Each number is 500 + 40 x the weight over its row's rms, rounded and kept within 0 to 999. Layers, rows and columns count from 0. Numbers have three digits each. The size before them is the row's rms in percent of the matrix's.

# layer 11 MLP down, 192x1152, rms 0.0794, rows 105-191, columns 576-639
102:532463379534546506484484535485489536542527571528479493554466490477472480475413492458480546447497493577514486471622491480512485554535489476507486521490561503475570530517504556491463505435626510
097:425428491492512545545462448536486524494482459478531512508480455605505511455457543498617524498484533512476497510530565545535481544516490505495506515500496498532560479486469537521487473524503533
105:520510429463493497482548481487502582490516473503434534527485573486463499436505545486478495484592522512454508485533428537492469462553494487505589478493470496456451583437508449481532451494489552
102:429412502526520503419551492390530513470494412484477483507455458504407488543502481509416513481539499504559482497530527450573526480453511463462485522516473541526420604470520471545527494513422550
098:535578498466476547542526446544541561481515490497452506450535575544456473524546510582454527477516494488474549517426543533532562506444530480454489527523594531479440531514408478535476484502538499
094:553481509506509533450505503507500450475486526461519426528479448548588496524592515538445507471485442534510538540490545551497504504408444443481511470483512458525564482517472493468448488572481467
097:499538526509445515401468540495494471518459518561505529410450461524516458505411500517567513511524489532506538458568589411466504425553525459477517474496508475491447456549523509410491503474470509
094:499458483534558480494498526463521515505505471539447449535501536458458496583521560500578466453528505512532506471576487527457525522546565425453492520518519520511476510537535517501525490529519531
101:530474567523483473552507497449476540460492520526491550548421485510564522414486491488508475450506496419442555478445479492525460529545546507504460478437507459484484478551447548413471531431485483
098:471486487496450511506409490389457451588528551522499482485553496543533493507495498516534516509526508496479560465432535450448500523532502507512463478504542502518537442530447492438516502535473469
100:489396556539520474533421458450458516521463424526505532529477529462458499452517511440447536488479511504470482525488553486520572431523470582547546549531576509546531509439454531513533481580508507
105:486551512503442504511508518461478423506477583461533560478558521398471514485506474404477553469555517536551539490518523515511488475428530540453518470537518491517462485481588541484574514536491491
098:505448479568548507507441534501379508521526520556417566525544468478472404519540449477499489492511534483436443488442521539575469486496551490550568538533462433516491508509506512467468466571476457
094:522565570457504558483453483523500514495557508503566413549528522498481492508555480503554520522506492490492489520487467500570503538421492434557501445473595570471530523426500548525495530462560534
098:560517503510456566426611461544478423504545538466437475514573525506527537539445518511508518539480473431529506485475532458493494396464504460543528468483516423479472400528608489498486483447435405
099:500538515473421502539472488497570539511511509596477533526490535481526597431508423475507525456548486492495528468503518518440577490421475460520498523528556462426585461509469452576500445523400549
096:453470459553519539511475412482427432539410577467476515494540502499513497512526489457487451525540517465495517476563497468488526500539491472485566507511530481531568456455476495473506538525472491
100:567464494509515517538537532529559455515485493450540452524556476475472541549533506528523531471488484539585507506445475514471503525486479439446426481520458504533499498570358537496555467481525511
123:460577536497584478419475443474551499479561537466542498548491468534513471522496506525528477483486518539436491502543475427489571522436426447530450439516530543495478558514437557505482513499559485
100:486473528487557602528531520559479501552510549480493553543486459545537517542467472516493517515506484554453482480510508482538503573427542524547479551556434531483543583572550546454553436482509500
100:454493516538503500551542512569533455478524461475537459506501533498535543635564450488504513560491507479448476493489547551512565466497606567460479506522577450513418449503421540551561492498540530
098:502550493523533511546535560481535458481448506448494510468555500520607451582493494573478527521507480561489505522416456459480458464442414454466538461485512476548478445501514485447514429563489461
096:514500484482398585520545504480561532484469547487505551459526543497497516525544444526514557556566459490473503435521493479515457508461481455449492512471453484551526504538446503427573515516493424
098:503539464476418523455470458522509510537529493511491490492528446507519527482431514444445443430439516450449459492535508494487519476503479516507493515412411486486419543577568498518563525467482439
101:522527534509503485526515552450464492480473508529474510557509544546471541539514492550497492542483494589423538450488491449555511577506542537473541492499521477499528506548484570430486577521497466
093:536568528528540526530430519551482558490503469479601526485491461506478474457500482521528523498439542439508481497391525484492534451503501479491512549515482567495585563457469436479467491474559504
099:434460518510440465513519501443547470461513616537399445555542510531523475482465457532483496473508454524480484489537457534484485541455596527440512464474545467549494488484501502506443490496560540
100:466530454512486493505501485504506423520529515455416499501485488524559473586380451537503595462489560553522467494564518605470466549483358484542512491486470527502477571553526494434517461468531509
101:484492475473472551478577513494507423480497515491553498513539501496535524459442512520503535498471502579461473479474465516505567524494442545459505471529531478544447505483491514500429536481499586
094:457514482596475502471502525425500497475485452482529470489476607459417487529467514509498480533494526541502585534562500525541424443559476498463538544521468554450524581479522517435485448492480479
095:517513498432458484464507492465539498533511516506509492467446541457436507465482586488461465538466480476494428559516518473525486467465490498473414483533498504490463553524634533478531561470389477
108:517476528479461510489530536479519410542559473453459505447488501423532506535505542545515511525506453496528518519506506524500440579520500475503427538505457531560411550492413588530523452435486618
097:504553561475496532537455533568497503541538526530495488507552592527544485439530503502504500541587492513519546514503445461502515506532516485513496500478550512525567459507573459455417531467453569
095:476427516486423474453492489511486408520503485569533519472437438512526519451472464536495477477491519513559461465503535510474484469501496474489452462504471424479443538470524527446533450562499535
101:490500463491540442479522509548483526538493513534502476571519485481529533486545504481505486484516511404475496543507522535539390531562576546562573519585487475521453512537472496575453443505488529
100:528473564458468450530462464491411572511468440489450522440481536521510528471565441490565521481538530477549541484538429529478525498578483518474510509478492581452627458473489476531522537550429556
102:512515532445492458572476476509591488491526519513550486545550448501545508507535472561528519495547561526464501499526526543502526546488511513541493498457470484611421457485471485559539515500500519
095:506464514558485505548507509530367411472437515476487436485521511516437421456470490496432508511494507556529485519522488531464519532523549461517546562477506473544452545476432467485534473448465513
105:534491453539481485470532524464499509572460546479493501457476449492609479557547469474447503527523495484530445519500503505406429498524567460485595471464462497508457505502489470397474462430559402
101:495460480502469441542488484463488454449499477492564502500505538462504485559528533523536508491537506502538542495523488569523524494502541466569534530502482428536474416462401499461395517521541596
095:563497520485494492549488566556520471508458529486472523472468456495540517492576469507514549529463534445459441492504552500478592442509495454511442510443501599461481428516555553507520455511526574
094:455474565501528531502520493531518493498522489510454489498442425427530551523528454476495476525567454489453518485543452476499481494577472564497488504529492497552486463506424505598490535471548576
108:517475413482491477484596456543468547511468499526540517525504482517483522535589506477465516509540485563467542519516535531517514467546524505559579512531489474435486630476531496518557511461549518
105:515501511533543557480464443450463500495582490505437472532552541491474555467471575480459576522508517457477516465509472522463542445455452506539470505475551498557522549482529520525423411465587504
091:461461565477521458525481469448567567532554473509465501508461570533460466516498505488515443504534474494493488479532427479511463509530564515439559466486521459481574501526362529484386423528435447
097:513482528500484511506456491508567468564491534551488557534514531467499445453463503553518491483420500523509462553575540401459521474525529501567484494467445442456531490477458479467445489539498593
094:499441542503503407526544493454484492506407447495546479534518600479502463579510498472523579544477516527506571504532516524465363516616513511449459482487513528461521502484533586568444491454481492
102:484518517509479482499531535517498480521491392459538504548497498498485520513471467452460511543474476547463489481493498513455525452561471489483510460506455454442589444549571511515471483501485514
098:495483569507549480498482490587492522452502504539559589548495458494456506382534529465426433621485462546532475512463505454472501418561535501471469479516463439458422481489588570503512517506422479
100:479452500488592502482431531519438543487501549508507455529449531502521515497555457530472526485425429530507515556491547534497468516537417553472509557460524434513464444494493438461555580417504489
100:467592453478498541558446480473487516534466585548515509469523523505525473512508525480493505474531509527523504463541507422486548473451523500532515535518419482428527505457520526515517466503523460
096:541456521522447517530574482447499487493440437545523450506544527493492530472543499481511498494467430582506485500462476503509543580431519449453482493532492464563519443490419467442549572456451429
095:508409522504496518489429517482429595532527474508466429528454439406497554466464512497486554531513496458447484495466551505494479464582561487557422487550532515599469515480509459459514488483473459
102:498472545461508504492548490473510540555546445463549435542572511491472497506523510526497538511471469526532471520469479534477571534502507472513506483459521498478490525494422515540529481447491568
097:486475478512497476513506558569460486467439536477549445487592519488513474520471485433491454451514531516531494567481486578504552497455429453474490533450510557585474542484481500466345518526541547
107:550487559493517485552494487516515454537498512495477502514458546533470517472558537493516513539536566472543558500541477425455480592551562521536535548466484522463571508486401437529553515408527549
098:504503576523517523427504477473549503469450554539512474565565446486609505431490519469511566499526496476467502484538562496509580564389503555558459495509532471530423512497490529484585521450450568
103:507486560509484508445518498486494607529455570529470471478478467629468468479459496447451452470539504560508517497533469501499517576500455508461482504516481618438532482503479521458464482461568543
101:492460457477560428480443502559564462506509469574496395540592472447396505543441462536471475493549514579486516474547523524483461543504463521560559434476459489530510559517440520551497505472648499
100:501424536485455489526551499443562487508521542521486492440542500502496441447529493457407515461460527428538478508517470550551439459510500508409364532456486525490573509510584534438480447566505445
103:508438549548551437538501547502528411460537477516532504443508500507500490481538533553522491483456462548442489458508497492467515533535433510463480499511467525498536576532501543494485472445563476
097:530511500470521509522453457521542533442523413498522512535577499524516471536492445486503499462458509512502499508527468435522441456489460427477553511476578575481547557489438500537537497514502464
100:556518499588536543507444471632556460488559517521463504434523454475476501521459437547593450520534445506481534500506424444464466527415567511437422517554506555423513534554561472505477525486524561
097:515488461506488534482391485556480545494490434462488458490470521474527427579484533459497541458457529512494459574510458492504453495531466459564467493487530517528496445496506508486523523522505547
099:496569528469414504442497459564465514470475386479581504548491475439491501550542486506508486497562496481468490486451509495534465578511429475555590464495508493492479483473513465586592503391532508
098:501550502540525499473467439514438534453527497456581481502585484510496398454494534435488437533530448491527497548504525524542524525468393550519443521438467535448577522575560501488502468423504475
097:443420537471458520507387475492477481490575542503466529537483499515505590557462472502429513475432528493491483497536468548480477466561510546583502489463448537597456545476541463441430464507434488
098:486525453495461545509481500486504511480505504505470558528524502541501463495494502418474482470505498513513457516491503461493545400506587522543515512547552355527502517483487439508429524536458442
100:483458465504535478481457559518441491470501480412494437495469486449478480460451478414448433504486526499562495506501517560512541496453538497465464533539527499534486451538460505477504560536557493
094:493505482525481496522446503523414474499580455451420475460474537598554513503494456558458622466412525534496467477493521493443448582437573519592544555458471514472463535510492488496487513433523535
094:502570451499477529465576440539415460555519578450568502534417524434486437476533511465442500506538493491470556526478523506513521518486534475586513511540526491491584500497535475493425484484512456
104:488489509512546482470426546498595548541533516479525532496522563472488476509564512422491555442449512459525484470545498509488471485558513582573444466466484514519466448489503509543525427436508499
102:533489579536517539539534536526470472535553541507477516511484452553455522508521531503570537538530484471460456452535466526476466490461590448514549517493503559479478475506569463493507509505492494
101:443497479528467521523463533491497541459534474472591518519509466503563500574515503524508491523546499478474497493494550546484471451512509536434456433516434597517528508499485491457558505497536480
097:526429576481494474431521493552470479536511506534515515509506440487421522457529497420426498474489506455515473553530492411487507442514489529494433460555490588495538463483575391550366519594493460
100:506571419459542472483450472546467496489541413527562417575524459563545494500490545591527495507555520526487555521485523453482502478476414524464528494462557394489475577451496530497494490478483568
099:540547514512496467521514487526371539539537530453552510606463503484433541498503485493488530551483552478481499490484450571521524552529497496520635537507490437593479563536494521482507544566369561
104:509444514513468443414515503458439465432535480458504521492461490470531503537442510504538461497506520536533569543479503514535515476498446513467493548493490528467506391495514402478454508546567566
101:490443525520443462559540513510554540504515501502481484421458519507505471474481476495493503535487449561437490505507496485510503451455500533487533505471511420440443459493436538437451478542542479
101:526523484520465508533475503531507517491505470455508521465404490533458558532549486482475447498413499511559465471436484417496509466479570478487546525489536465536466532507489529560460468529467523
103:513495560508512510491482561546627476556528533507498475460575520524442501492468531480561529491556541507516494521464472491474509516447512499443557577512527467513433423539529547517552512412432496
096:476554482514494504484452512557534480511494486516512512503501509525484533445375469562567479511525539470502473511485496484453521529517411459482525444507429444506498506520603610505445533569555509
096:493543541486522479532488482514495483484570541496460568492515457544499538532493512508499504578517449468485425512509547487434524497482480487470513433466478464510520472526441504463544503429537582
101:500474435480502486508469489436458552493550546512501488474440501512486497551465543568544493494494561433473473440494531589506462560517495454437515460507511615500449487502475553548500498441590559
095:442480463476563489535512514542567523529487489478564541427434492513463448481544533516541528533526454509482504505512540529503486546490442468546455501492519486488515514537487430517479516526488502
106:485527565502492496559519471480451531470450460521445483513539512528533491391415478563520556553467508501449509470489522438434549435500516478513405555435562483542580536478688504526542494509485495
098:487547459439533484508499508472507531560450467520577470453531562513437470526359513515552561457464504514432456509577568490515481537576511540523590462490437550466483548568485479419588518441517554